config.toml
num_hidden_layers = 15
num_attention_heads = 4
norm_eps = 1e-06
init = "trunc"
init_std_o = 0.0431
weight_decay = 0.088
Each number is 500 + 25 x the weight over its row's rms, rounded and kept within 0 to 999. Layers, rows and columns count from 0. Numbers have three digits each. The size before them is the row's rms in percent of the matrix's.

# layer 6 MLP up, 1024x256, rms 0.0646, rows 665-773, columns 128-255
100:531475509476517483510522477506495508499474544506524508497474507478508477542457515543520526510484528491529473506519466537492491464542476477512509513515554472467524518516502520484522494526486503518501476512511490519524548462494529493518515461559479516468493503455511519537533543467555480500505492496497516505481460526493492531488533514538518498533532514477502486474455564458473534523485
106:513497507523459480491503499531517542473452509515502472485490503500517451523472502523539477516545487474522474490500511495500513464505517515488549488442499495509512505511524502489519492474512523487488486484518500497491486489514534470472503534459522482474508486485511534508535520542530481503515471476510505509501523522499543495515482459477533447493519488495514497540492495501484499511548
098:442508508493474487505502496501491534502511499525502485511464510441484484520519502512498489484504474519537444497513509495528484488472510502519500481547521528523474534525503494438516472528506462512517470470547487460503497510459494504517506513531505508470517535523474483494536471489484540504528499474473499493501494523482542507542501495541509501461480571495499530535465535470524477532545
101:441479529472448537488482495500484524481511482474478528486491495509473499515442494482500494497509487513506470515555500527518516509492497532520494482535565510476500579519509496512522479491444485507524505471565477517487496547519492497529474484529466537502479504521533483506560550465502493499475485506508496495501491506487514514509487509504515476541502514506532513524510544501474484528507
111:483502494514500494473483511484500510523477503499488485535487517501479454511458499492482509524488515488481489516509498461469508452526494556452521507541540477548502510528524490535496475519463494446499472473500510484495527478462485449507453490506498537506499520551468482523564477483528503479505508451490497522523522487466511501456519521494495469517495500495520500523432499493555501524483
093:489520502525491441533516495480468519533464509488465506507491556490499478530508513546500505509503498508504455522468499485530512477511531497501504504510500486528468534530473493524527474491494531476476493476490497525472462474450504476493492486524534538452480476479489480499502556494457494478510490467498497548496524509481512469469512477507475479491443449464509463548480539485513538528510
089:491525477490497504479497504490479526496523531549523467491485538458504544475495484494486494515503474494517441482514503496519512480481532492468529506472524541546504509504512515550492511504522483502517481497490496485528515514498500463516497547528524473462559485481465521481463508486448498466490467447537511515545527523497484517526483528494465466487537468519495475526540501502514497497490
099:478490522512509515523491495445478517507508522518506523557454473503461491498506531522468482524454474527506513510486558467456429534520473484511458482511510462516475478481468459509482475477502509441496508526527489491486523486485537521507515517505484510469514539491460481517519516494525479494503506521475484520551512505492474494472542485527514540475499481486549501479529513526503503451490
099:521502470498510445503496496468488471516554526453502511526523520494474460474492537545485540479455474520496507550515507531499449511510483484465481506459502502480446479503478502469509449520478442471551468521506537482541548527475465474505518506543486456508500497485499523546465498475530514515519508464487514534506510499464530522527488504465516486490534513481544536497531532482509505481487
098:507548526474468469495532514497530526537507484520548482471511482502503498506524500521453499488479514483518476469479502528488505488516483502497513459481526505485510574505468508478530485457499536485539483444483482465492511510496457509529500510461472507521488509515559495528522534527471499516486487490502486509487451495490511502504491453462504517513473531490492524510500490523472486513507
103:474506491457508487504488519504501527539506467438447561483487486510525521560534484496547504465509492516558505534470505485484509516535469444453516550490509550497513527524543509526467484508477494517534541508475498506536493504488525494547509459508481492486482520500522468526469474492492496484486464473500518459508536499499521533503509513498500488496539540463465513489505517448504493485493
107:521517517496509518533496526507470489520520503485509501499472497425489513474510473530476453535508524513491489548508508472471533549529500511467498495486458515491486535509469498483506498480498448524530499504496508466545514491492550498517468502482487542455526510507481478513466506462516517504486478490483527509500495547526551515533510517517504488454522488508521494528481556471481487500461
111:493490464454505554525531456528473524540521514512545479462485540494494474511514504466475520517505489466525482524506489505489475462494521505501495556516482499513476485528496517531494465502496463448521488486517475483510488506477522470547445519537519502472517526483516511528526507510483492523543484513506544517468424468495502492475529512535483479512497469508551489475469529492538488499465
102:513493522515519501497505495476474499507489478519508487538464491486464496536503505503479452487525535453507499503515526504489485486507477448465506512511507457509515544498517505501529499469490485469496539456503478462473513460458502510486464506509515510486536523483482505476517493468538518478507487493475468462490473543519494432546505515538524524494537531516491531559492500491520502503515
107:493533525511507511499475481538472483513509480523493502478480541478460547510508497523511507492502470503532513481531492482475509508520513467524500554467552532525492482503503479475516488472539544458480487504498548495479486462553511470560505480493531506488475532518499494490580488524494481512532497507457493477485516498482489521495553448468480465494518498440486508467537489467532546519499
092:496493515475487505493514504510496453499527499459547489485505502487455469534519534510503487502515515504496522559499478521483479516512503480456525516518512484500479511524490537467468499509541460493518487495474549514490497463483469485514498525508464477516487459536480522484450508477525504501526475507462490505540462523517508499486523513510490456522473555500442551507479517505517472512493
105:506519482521508447478502491518496510510483543520468504503520526476493529508470463507555508517519475492500469551498483467480478535525493529501492526521553494475498490533461488498512480470447515468514448537464507519534494506529487478496503472494513505492533524508449521513493509522534534508510514515514513519489485524537494517484501443527469471486512520507466489471499521509488535485539
104:485465466512423524494576514473522513510516530478496519523500538458451503516500489491521452499498449505451503473499503512461489482506504517471513481514486467534510547510509512553474542486494500504497513493483493511511508448510548440512476488495535539512492514505521483506526507480549549526511500471470511465491513536516534484499497458504530527518494517477496497523475513515517493556478
101:527482521487486492480509493502505498516521520480530517536549523526477457532519507499521503457505443492517471489513523470538477470530488481467512519539490518536484474502532504491513482533493535462491542489469479487444500441517507499523505526501525495434493504511557493480482551476486531495493512505498459466519505515529509472529520493459473524504520488493451496509475505502496509496474
092:532508509498492462478490480502512493548522492493472501478483496486490512529512491470481519499526512474499508527523538490498515531495481480506497493518544521485501531508539547439487495493510492490513483475498507436458515465489486507513505505522434507509478522511486500494484528510519510498531528492497451494522496497549488477500509463490493495531536493464506525486481523527502489515498
100:463535481486450524497491461484517499492556472519507519507499510518509501473493476487535494520461533493521472494514546505505505510476473497476493459510513482528528557503532503533484480484482506482563522491482530456457534469503546521473478509491464499442489463540477516548492526522508507502497508541522513561481448530520545492523504484523506502507519514550507528491498559476447495505535
093:462465556457507501526510519499522518475473496471528505472501517505478464515440539477457549497464518517508480511539481499500484495492491488485466472505524501458459521483498481511494510452522526534544489501496472468525451498478515526490481502520468477516507553499549505536513515468494478474476500484524506497515500485507510490472546471508500492519533513482527509495456471510494498533522
099:507566496534485495511517470517552454476536535482471488518447496528540455489500515539463521490515471513543506542510507488500496524492489505520519546462483515499482475557529479471485475495522479513485498522481491464486467487504459486495515457543495456487501528502452506490472498518484518539543477491513492490525496531497535503530486442472467480483478478472514543488500508457508501477525
099:465492524494433441461495502519510465481472484511480516485505498466494424495481492517492520455471506468508467510525526509514515527511479527493496497489550526552503486538503474503508502540477507474489524511493468494526490569498497490509492504532503499457550537507485481498455502506545486488500496570470494532513503511520540533513522491492542479483512465515502529457537517466551526498466
106:492471522477501537492516517509486480526483499499530504521515504463514479513444519512497527494508457472488449519522524504463529498468498509517513537454499504502515517552465512493526501499506502481501519494507463442509542507476496488527489488487501495467469550547516499513503506563495443512476497480483530568503491483533509515565515479471510501495465491500509505504473513505520509457532
096:472498509464539510469512482481518495589486487512474478488471505498463512474494461506526472530404497488523493563520476477513487505496472558468521492525504541480468518523523504494475552500479512505525483492538494469475459495504563493481506525551500530488494503525531499522534467466503501470523491501487507438506527555509515517513538482505505502474534504489491538467520486457548490498513
085:540503475509488527501538491510490506467475522498522502491490498506544507549504458524497544454521462481534519534512469510516496487450486483458550533506532487532497538532509537554548551516472487467471502453529452522472515497520522474478453500468465507485489540494558500539533505509517532510507503493475503549483466488516547531510461513480535538493484462508495506476529496480509517494484
094:487474488517491455518504487454534494544516485462516503480525559478489459516483518471515531522557473470531493472492502517499497546497514524499488491488465521496541510530494514495551497492521469504489538535516496485551514492496502526536515506489464487448539534527453511522462562525508500490509501493447529491500488535474493491502508517503515484492494462490483506451452468495495514485508
095:454501444510535506541521537487449458534521491503448511502551525500486504547544532479515497518549506483503480521450505548522534559540455461493527510513490507501521542496513510454495485461483498486492489517491480493469464512527503533489462496464479480493493538495505550513482479457486507500508509490486534521537490486494493527465511465451494507456522521495454511460526487534497514499452
092:522570469473501491515498472514526496517485474511545480474496522486460515533494466471494556498475487504558503511521538518492446508514501454504492533519481498503479518489551465515502458481501531500506528468474474477514501500513508460551457427535483474476524477481472474501464506494472512479504527520526523538513464523485499513496567519505483469456471518519450506479475481489507507532453
105:504486461529531433524481477496482537500517475499497511520495539522463507516450502533540484457489459471518453496513527452488485501534490446477475535516538484514471469507552539524505449512483523458490491514497492469480496505561508489543537523525510518471500499483515560476532515508507517484511484509503489493508528527494522442525502515500482505507520503488508526473461486486511539459478
110:461485499536551503563464535482500499509501513497535503496446497494489519454467494490507538523455509515535528532495492523483488501495496470499524511548507456488496470500496501522492494484567496476528484508488490490514533500505485471546451522472473502489464504519519518527530509476510461503556502445480495447492478484489504490465572510479493466509486509521498536474513538526510520505484
097:480479474513542502509513466477541494511564502509540536482489502519520534505505501496488505464535487497533461489464550522526449548493481473499493514490500513439462554487501469503474484482504519532501489494538515513499479491524510499465475492571501518467473488508507522513456559517508504493534495502474498517469467505511537493507544476511516486516532493484495502512496520510506515490466
114:475483512518488501514473519513443517472540515498504539459487512475500508493520449507542539488528498473518526505496511466464528482506466448504489569463515508506493503495528509483500466489553499489516495464546469518486538479500506512514487526529483515487529505477465513507486493495506491507526505518457516516494525543484542499485515497516511429534469557535418460505468522526523470514483
102:473524528456503543498486509538515505501496535506483508516520539463492477503502549547451519500542499475476489485549506502492487480487515499477503530482572494476515474495479487525454511458501509487511488506505489469527497493521483522515470460461517490496508527517481543514461524463496498494496489504522471511512515468477515497524527485515496491467507513513530528533490524497528484509457
104:529519544455515514537492509551515519527501499490477479494514497488480502427518511491494459526474516474477487528489508477476462534459485497508515530496498491489449519527477491476484503468548520481487491482486487496501502499504553553479507529517495512503474516521507503534459499489489457504514520536467501452543497503531498517474513492487509489520502550471484497466484495478465483520493
087:487501508495476531501559515463516526525507559495490480490552471482519491492456515527451512447519461453532494494496510537506469445491471515532507444525516471526499561508482486515484507496448513496517513463538470492520505491502512528487464467495514500498496529442529501499523507506501462482503464488472500549502508473515475511468497483474507515529481470520490539493459512519481509503515
098:525475456509542493535457504454528500506507495537478480464551504502520489493499476485540511513457493488541514554438488515522495460487502518497514489485519482537446465506532543486546478502506474488496512474496485510517507503488528530492449510506543426516509506465469478498552502481492470497537514488545484513508489522503514544470537491514511446460470483492522525471524499511530477522513
093:503534541540502531491540489488510500449507519496499538496472476515477462529508501479454482532498457507534502514530512491508505499496468494520542533474505563533524502495480479478501492479446452476465486501477488490482498462512560539473506484496506524506494506511491529558486521479493502500545460499497496506465500569507488555529513503494463516450553529460474498471493533469535504527449
105:511521462480488493513506479459527517555530452497490531455516490497526472505519510451526508490520483482484486533504530568530507469498484442460458470484461462535516473508478513483497515539517478479509547489478451512541552480498487478474510482513485487476471531488530542486461474465517482522507483482557520507491477486536485543549499470481514445522501488515564483537482551509498491516499
103:475506477503494525532490485525500554476482497512445563514478456481509488550490522508490472518516431525495456510500519527492528534476461501513483514506514491437545515459521495508480517497468531486503484482510481513485494491493539507510490488463492545506462508508515564490503485479524515512492473526470514521492484469531489506509481524503494534525486463476486493477446508490511503495487
099:485522473445520518502504501501490474523505515529492506470496521500453457549456472519539502531521468505493532498529498528525485492491466486505547466514544509527522498500534475495535507471501535459515519519509476505456528502538477473514535520475517476495512521469466507491527502464458481495506497500542498525510540493490508485507502488508502469503494544484490487480527533488542522481475
103:481489523520466519517556454492516484498469508485483479552472501492494510502475521517554529537518496480523479512515533530496450501515511524499487519539506489499504517511492516455515450515506521472516510507546489473487532499526516510500468459508503488449486526511480514510507477521497478477473461483487539520538480481518500460480487509475472529506498516501483531533427494499542501500515
113:497502530499520483522535468485538542526485507491503544480515510461471475511474490507483444515543477520469502496514488518470469507518478506489512490534456484491482478529472435495534522463501518479492461478511473476458485519501506490501494496473482496476495530502526560497505481491480469497460453512505500467516489500533481538469535507468507471448529505499498466486473495475495519512492
096:484477540521483504476507476478502506499483500503489535512471520540449511528511463502533517479474495490473471466506527528515468472495510478463488468541549511475486519518542505475476487478530518491479536470481504464538521464493526489460539462502495492473515533477500513532502496490526490536516498541492492522539546465512549495472524436492523484481478496469529509483489525460514546486439
100:492505480507473464494525490494534504523531470491494573493533537507519504531517482464531467460475464495535511507499519485529499502539469503505474496466528497503465482539548493523490471514473492474528477488499484507441495477545507471489474494503519523481477474507446527531502516489505516502530500469498497499443504515508479488489506497484508465541510495500494511440481544507480533497544
104:443498536478478457500523568486498526530516459481509513484489531451519489529557465492478498477506512477490505539476485468503492491485470537480490527542520487492464536496525464488503528457492487489514505497505489524498495489535512482491497551559509528510552518516519525518474497494493535501505501522458489483493494512502519464526507501469510503521478494547463545523496448473519482498504
103:492509493456508506500484509499480523538486474492466476467518536511477497462499468548538521554516478495477518502481502543494548431453472430488561488515465515489496528535507480516536492508467517491514465528506486525480498530539491516525495545510522502471477541504468501461484511507504493514488517442500505502485466507477524491500495483534489441490455540507550490515462504513493529480548
093:499507505485534517481507497492497570491526502528462565500543541512501481550507513470527472495537481475536470500455515563520498471510463457492526537531515507503469509491492532499501498502470504483518468492464491480496548476551512502528504502471504508477509489481433527532513532468490527491506519488520457492523496494499516501460513478563503485513502491474543488513497527501525496482508
106:522522492542488495516487531508503563539523478487521506443469483478461512522524505482507503510497544487512481489504500513475518479495514462484517494501530531434502495502550525535470508510493469490524511496497476499515498509489508491486502470477510497486478507525563508531525511460500489509504469521436502458441481515503516454542497510502514472495526499491520530486494498497503528522516
097:487507493499552483523547482494506502535508484493515548516495482521467471515507502542532460508470514473526511502462502484536522502525489497508486537506528517540494496474522528492486468451524520494493500459458513468447489480483475550518517503510476506491467484549507528473499518466487470506512478488516486513461464501443516499471492496473477462461436495534552500482496524509498507491519
098:504487491521554509479531477521491506536566479477545528477468505511459468489504495481484494474500518511485479505553522465547475490530485483533505518528499464488526511499490500500492461505452487510491462511542489435468482531514505519496500463506466514494444477500482480483528504454510467498482492543516515509550512504497527519496528450485490514513519502497485531482478488459503531499424
108:476513472528494528522525441500509508483489513518513497529502486500523483492535496533539499561534491523508503509510513500466489535522500482493509476537518522473529517512537518479472515477485535541494505487532498486487493472500453509558515563496486476515459475529526550482491518508512512479529487503470491499507486527462493451486485501470479515537479552496465529488444518515500529541553
098:492479482472547530477507498481503499462516520470521555484516519495502462524467471539475470484507497521484518475534511555484481484481515482499504512541513520465512521510476508534502472494476497443509484486482463501480514492497475492474487500472523520511501541500530523469471527489528542512497449486576510501502497504533491478460511492517487467494510514517500471547492538495493517483552
098:517511488506514528488458495482506522512509501476530528484457510496533475525475501517549432518496539526504522532445517512540490525531473537497496485524502512526503527546544462503528524534501462542498543464494536509491487497492450486508482507536465551511512514456515501536469500483511501490505483481518478504466515497468463503488501440515483497523486494513479544496484515537511507524498
093:536496518504546520496513518536502497548552556492505509475507526496501525522523472507480478485510506512487528492533510512489503501495485517501523514509481503500470519487483499488492531499519487521467504509501482518431504490528510546484495556496490512501463520501478494480525483518481463460567488521524500540471480550512489468498524471548505484444493498501531489498543523520544505521493
097:513509510511503506544509475536482444468518505510450523536520519514441452561497520512479512464543469505501495514485504490497524525561471471507517511477539526479483529517497486498511536484516489457492493475453527488454532506531507522493498477464500525493517505512503543482519503503520496492476467512506476491542523511500500497479542470523461488512518488479554495472483465500526535492462
083:499489528504470479502517505470482458491496505476464493516509461477475491506496502508473455448500468487510474486436511456498540534489487526527535478489499530523495460500507482498518494519534467463509472485548474502496471503527491480487524462541445521492517525558534488527529492450516487488524485503532500526532490509532508529542538473497530516456500465506490495509443506465480480508473
107:519532488527524497502488522512500508561547457501510561521491468512516489495503481471502474559522508487504524521521517490466485518537482494461473523492484515501537473504519474459524486512502523485489458492465498471502488477525512521508488462506453504455536498534506541488497483524496500507535483478529522530492499501502550501529519488489464479494515509516511487507450480515527517486534
111:516536497523499484479523462478527473507488516508497490534503494458528477553496534497507485492500513504491486465501554472536482449487494526505493518513504498511489512483538523506510499500500527486474524465529489465514523468506434483526471485572499516496492491545471479480467496498537504488537497459501507546471468484475485539498501486494486529522457515455502458522479514468514506534496
101:480523522464493483495490517507439514515535503494534476479480492537463511524502521498536404524508508506524441483485546520473472538512511531480477488498512489500520492515524507476471418542451492477504508468501507490524490510539532486485533515498503499491517488533468547533472499492520531482521505532517539522500517513540496482495540472478472466460495465502491457529493528507474504535458
103:499531467515481532511501495483544538506524487517490529517515489528490535523486501537557533518534486520482526505512553486509497487544510468505522514545555483481479539529467493472506506485473521517503457459529461495503483513535509457511449491494477487479513502454469527504523526519486503479496511513507535499500482509493528517520472491527492468522517511502447480482467513504520492529518
101:519512528539469498522484506514506465470485495501500475539495517467477541526520475489470501534483498510479492537480504524502470502522462460454506488495491482514516534509559540464486508534507485486495488505513537516502538510511465519498507549490504538498461506501494488487521525474531477533522482468489476477500514508473492517485498499487511510550508524490485497480492499507530465539524
102:501529503496481505524502523512509532499560551495528531515465524489504504461502493518498438515482533501482500479464532519526484464519505524501525467523553530486496469533500476459456454538501483446477478490523512549550523469483489469533510501485464465512507489523522510504505492504518543535507492505548503524528542505535541514441493525527492484503502520474489501517492506504516506513460
102:500516451513477457488529490518509475509541503494547518497502515500486461497504467509532526511519537475518506486494517496537487564494500507410491510493482486501515464507492460477493511507521537511506529513507528517502503443448513477502474481518458521458527464517510503529488530522530523494499503477483493500487515571516509484563490491455536498488500528494513516543476504460491480550472
085:473501514535459489509549514494477511475524494503472497471537505515480456535474504460473466477528479492533514503491509491532498500541464542520503443515522495484489503559490423529531530499418502489452472503517457483476511567508505476516513443500488520519515547557525496524492516497517474462509467531501523501486516505533492477472507510462505523513473492465510492489508487511463503564463
106:558504484519489507506549495502499490503492498530528540509448501499530447490490504510509486545441543456515455550488499475479490485533507468456455548518538505480527478527506526469466461490507489460478545505504510426462471456471483486536500498528507506454503514489521525460500503503519500467518492472522516481483451497512515461498502517501507510513524503518457510536501489534502504485531
093:507470500497462517498499507476505498489514483483490512495540536518512520536518533515500518504536480486504492486487493495511502477523492464474524509508496480519493516550476507520480482541475476502501520507455453498527482499494488476505499541518524488440496538533497483494469533531493532499533461493486512481483517532515502518456475479541470466522492480469507511512478530489468529464479
099:526523517495464510494522454515489508485484459496472521494490483474497507528526491496544462525521503519518513509472533516494454529500528529529533496506516515474525528503538518494489513452482542474454463464496473470478521497541531486515468540475491489470502491490487556498482523484498556521496482538504511531502465502498490442489536494509528467548498523473511501501490495480516536528467
102:491508490532512482490510510476474486481521478516456540493511483479447500512495530461484524528531455491447512517513522524541489476505497490484532500541511538499515498469513468547516464506435495506489480474502489475529494531455528519549456507568509495482531529522479507505501559479550484507509464534470510501529471528451487491502516462506495488495502561495497500529459510496480509492531
103:482469483511491514503479448473478452516502532472489471499491508510480465514487525513460502516512469523505484479477496520495497507529508477520492496545524501501464443479518489506477478484522507507475545517524463482532504467461502528486470504528517450505514478482456510551478533444507473529504463468513489555470498510497527534498543501526467491466481497469517529484531517452489502506494
088:481486491503513498478496472455494490504549507522518495511521469509512456468497571520495449483489474527535481529521551486496450513520487545481496514462497516527543516495496485475483484493513517494523484532521510448542528524502487494528498448516538493475499507540469482476491508539487473505525494519513494501491484519475472459497549480458506486471494456470547521529440505496505495489549
099:507535516517544481501506446530480489490511490503510498513459506536456473512483544479481461445485487453506496471535518485546468490494490469519544516518513524531459499490485460476490494506500541481551496513501496486491532516468517524546500482525527536506485530493481521480492522523483504499527520495495482538475449523465533464465504475539504458571491548486504505503485512481473482507469
099:457475520487486469499488512524483521466482492508540517460472524495494471477447484461483520527499485505513537536464524538516479488477521486475511518480493508497540460542536542490487471492489524484502482499456464466517552488488508492501515503495475511468520551521523519480524526481526508508501459480521518463505508464505498522474552513464492515509515477510493490497486501486556510495516
101:520545502509485494543478450509500464485493511478470512475497513487441487523468469510521466495501493522563483521511483539457471518484505489487484529485575513472545497519478474466528500516476463505494538517458497468525513505525512514482506497498486515492524532482502537516461520484499503483519500501532536533532496493520522503500533488522481502471496491528482467468509504489483513508510
102:503526456522495459511516451486506475542479510488479502488524514487479483474513506499487480529516498487490492509537530499503474468470499485493459501521478493492554544488548452491538499514530489477501477483503494537518483488471511508513493494489470512494461466463516533511472501488500488507487481542499503481514534486482479439428463505519488482538472556474499489521498540488527497568530
107:485521495503499498493484508518507530502498502493466509476496528486516489507473485514523487528523517502514467501499494476484457497491496446497491478511494528474536496527512562511494466477494545497507469494549450509560527477478492512567485496523483507447551475487521514519461484555531503491479510517479516462517531514500499466486492521517540521530465507503529526502471509497508514558516
105:451548471533499474483517485492482482556509515483516476471479532502470515503473485532507508520489536488485486487504493507502468504522494477490535516512485473477479492475527532514470508490466522478471518452540512462448545519473463505510497522500497509517511495539533528506501481456528527485488487516487471519489471514465491483487520472491547450516491510515470526577501496508526507457497
097:464530513460476512485496485526492470471494502525475505525485531462500506550483517487494482470507446525489491511495512541509503481485492477493475490510502491489480522505480480446470471515483513498500466516504518527458501481499519495495459480516526489462510481488503471508535542468534547518518486555528511540514517483543506527437484501492504488532528536474487489507480509491466491488528
101:499512506484495483477509507514437454465481501483455492525462557503458474496508474510483491533467480482511493488508512482483457514494510560463450515507479489521515494481499477477499486534475539509517543514514519489504539518478488475515496496509472520495508533507517511505518489493488502480521497451514527533525498470518544533480533508484517446474537489487545481496511493465521489497506
107:539492479442520486509488470465478541521511521474480536531527516505517504529541473494502510531518502511501470497525499473504494501510515498525445509482506542461482504522512532503509522510505468500461503526500471461532533515466506485513420505511514523505536486505503487535540476512519531535562484531506502491470500464496548467508489477525541509529515544487510483505494512465514487525509
099:477485512488513505470506494531490505498496536479504485494518521528514494493527467488483495491481551495507510469464512541479544472479511489482549497513471546486537549520489508519529473518516480466523487453542534467478490471489448548500485524494510480485482519490504490477516555504475486498503476513488490498481480484504479496489502464560515468505475530510511479535473520523487519526504
096:511482451479518531534485517536474520515518481508480528514506501513484518465502524504530487501515472494563455472515522499481493507476439496528483505489485528510506468494497505492503481512502467517476476524513496419520542554517523456508468461504508487492490534517492464536496510490479490474500483511516558501554540480507576548543507493510506491510481468492509459488476499504455482532510
089:490490522510474486498465473501479483471508464515446510501485547492488515481503505473554467490514499532501488505522496441516514512488505459486492541487512538504507512497543467505553458522485537498463536522506529492482445535456486458540461493465498531504535517520495488525573476525501518489503477571486514475491483512506516489510477510497532450522441502530468481466468478491499538500477
106:513455523482521516550473455520487491546481488507524546475483554481498442473455424491519431516528494467504474503500462482502488453496487537489530535526501486466491499559505483505505472500489505474500485498438472446473464467487517520508496511500480515545469507518494508497498492469499488533483499520493511481486503500521539507488561463484479437458490487463498483527481547466515509509501
085:529477539517487467517493536521505542507535509493486501499489512469543517472515504522534497538498439520556525515528518467492492476527509496499500494492507483545522516513470502504464508485506462548523456517526479516523515518515525506470526471526432467484522482502502462469513524510507491507518435503495494545511498522507527558503466452477500486445487525478516523491510454483520482514524
103:526500496503481492503491547493495480507494487453479506498499517452496464532525455501482488530511493467499537502527509517481468435486507495526529503459571533466475532483504485485479456505524479437537505494506452454504515514485544516501466463524499481509536473474474487473481529516496461489503495462485520558483509500508518527467503513522536452495528509524498528522464510542499517507487
101:528473469491483468465501504510487510524516484441480490502460523495477511494473528489508491512512476484526493541463502507479512501485469461470535513441518537502506526519557532489555506522525518518509495522483526466503492523472493482476501486499496482473523552500505519530483481483496526480504514485513510465580533507504509493518502477512516496454533486466498555487553500499528488467498
104:519514500470503457521460523479509487582449497460499524487512495425513503527481493515510502533458495533506507511509541531467487457493498504508465500483468514530503458482506527520507514445530506494504492475479484482507503518509470479524460476456525520536445494486543515519536537461496487507510478482461500525435515469500491516482528471488496499526451481479466492516522500476545516499449
088:503452511475524533548454481532498449508523488489502500474447478475492500477494523517505496502499472510516479513480498546456453462460482498486500493498535541535491514507463511460481485509533473500543498515495501488564511522501498555504479483500477497484533516519496453515489539480508455538515492493484531513524447506530508513449520489433485501480532519451510485503502519495493522500527
114:496478487478474448483513553470468528474507513482505502505531526454470494522500512552428516500512507476524471508546528483473537460517496521479477481513495489495513497500500477494545502502479448495531476465523488468510505475526480473552449461492501504503554568492516503476484469500504512484517516489522498504487506551502504509528497508519575499470541509510498496520487480534476497512512
092:482493515519464472543495474493496448521494492506507504490464496511445520494555504472506470515486528497510513494501503496506509486529461472449502486505467490501525489472525514445496487483512473532510499516513527491525494516470529515502501533500514528499529500499442516535499453513492481503506497471540478536502504500484550442490557503476470452494479457501450523524508508485499501508505
084:501563506477487483510523468519524500483444485496527500531496455473488493515511483497455518479466465506531545556502511487488473525548484506500531475506503484509537524493481490453509498471469453486514478503511531486482481477503491456475514494540482545487525501515497485514492526490500482461476462540484507498559491516522524502506472505453512534492505482470484518526505474512490456511494
110:484505528516491432508511473509516481502494510472420460491458527466514491499492506497513489515545533463520440495503483436485492467503502530539495538452570488505490498507526509497540508483512504457497470469503514497450481479474463499502474529488502501520519543503448520480511485540514462473518491518524506496461520518498528471494505475520508499506498466514493466518502511490529521521524
101:476463561505501509530491471454444477532490497476536489518524493458504487519467412467523493519522494448491515534461500493516490479480485533455514557497518517468480514471505471527481516487532529512512450501466508538509500490475493472468471503487521556493459496467487451507521490464505477494534472494479491507533522491503511540488519513504513488485511506512506497516498520490520508506493
108:492487517553501493482526489506509454539478543500486509497477500477546527534460488525514522440492484487487487544540483480492515472507514538509531506477523488497469487513535495545533526531475479456458485467451494474476490533450524466472498497474497520466498479493491513517540509464519502499513482466551526487493497497462522494530518515505509478531482546457480549545479487501495484545488
097:515490473475525460509546454469483456484530558487463442503531530453468502491505519549481523502482527483496489538482514494460461495510472532490501478464521498508474497541477512468472433459504509476506485521512511473452520465478505514538464505496541486460558519521483539480482517538499486475506489522506483549529527544516540493511525482492500503482503476527487544492508562533502509517487
098:489542500502421503510463490470470480524475487455500466545515502520533492519488522546491522521469497519500515524494507500516453516485470547510455467501514489467487489482451470474512503459525522473541504484484511461546474479472486499535500508479493498485553465507493487521481523495509465522486508481479496532478459542501520479505521510463461501525469470495484500511460528540566505515491
093:521552461504490464493522500436525557494540537531454483482483487429446527486486502467519461476551500556508470484503486482529520453539480529494458475543478492528518500517500469528512492488490471506491531483528465490477472521498495494476493492506526472462520479510504510476480534503528474485529477524495528534465466479524467495528468465529525526532468492483474470503491521482474487543491
120:521516496476502462504532482517460517503547479485472505517494522429514466520511492532522505530516510451512470514492518525511464478503477521499520475508542512442520492482503548493542465523496511478541515485494538494470512460495497505464516471532523483464480548549523497495458491518526502508514494499481513466496494545500591464508531491486510488523493501454474511549500526519529531518476
088:507518533470512490497483490551528507497509524486494478458481495453527441525499484506486465481525472535503475491519496487528514531553507511498478509485545452546532498490528425478471470513471470498547471568512480454512495534498486488521531466523467491514449548518431535504518558474504472480470473521516537561526476501484481513503498462483459490493505520491525500508492481483496539511505
090:491507525515478455488526460469468507512516543480474548528487533474457436498465503518487539481489546510504448482515473486546494479498484520497523478518537512473498492498507544498490518508495466473528479523494461517514489484517481513500546512517483517500516540521526512495498517446524496489512475474490514500472528486515513500519546459527489495529492531494486517463516569459464503482495
105:517547521541486498550476500500459489532541518472555514544452502496464512476481492517517483532509535485501491488493506525515439492475515468449474519507515540447511516522509544500501496496556518471511456506460562513494491497457529513529503504487474462447563496479512512516480494541529494476515487460469502508534483510458513527489528511470507524543501559519494498529489524514501493509517
092:556512490494476516536483517464517568501523515509536513474480483514492507506492468466503503542523466472541472481471514473551481488490474492472555505532516487459506453525508518479525502448493519512498516497449455493520562500541480514524494517505480479481498521548508478508528526544519469488557476492496507490488449520516485485500493503511484523497488512489489440507518476497523466488491
101:487500531489519498452556503459508459460460498527493547472513505499499470489494468481497496482488478509515506471514525520513512514505492464478534508521526487494499519500511535495520515500480447525470489446502478491493497494531482509492491503538523467510503468486518505487524470514513536477518534506486490510498480506501534485528514462551520487537517504531480481523489465484532527500505
109:533467488505498464499493508442499518544487532505496472497507490499473492491502516576488466513476525506523489506525526511455503524499490516496462490525484482509518476496518496520551498480528489481484498474473479496518496515503524449532505444539466507521486502525475546502524528480511476472522459532523518509502515503504519484530537488478526500481468459485455471510497515443513537511511
102:512477490476451478478501454514481482478491479471524546521505510539543491506517488559511492517481483474507518507545508513507442514487493490528496515504531498506521464554466516506504496494455524518504460454448495498525495473503557512509507523497554482467457508538455528515478525506503512486474466527493521487503450497513514498497514462511480493478507521495514452460487477460469517509500
093:522490495500495497496514501475492440524501517471485489477516510481484476545455445460481521482521489505493502524517496491505513513490479533508534537510482488489505535544550482489514503484502468482531497503493494496472494477420486505453443452514525504493556531505450482512509483478487497485503506518557549487492530506509513485468522483509530483494462493525488472483459518506487500499453
090:479450530479493512515480494502515525481512519465463503494499482479512483512512479527518532519553522498480473518476513496504482504546532531539508543461507501516481497516503499473552444494541442501463522521519483526529502513465492536511485477519535452471486496498504516496538494500478527504540507487530475493500534540487505500512467477496496497496492519516506495460455496502554485527517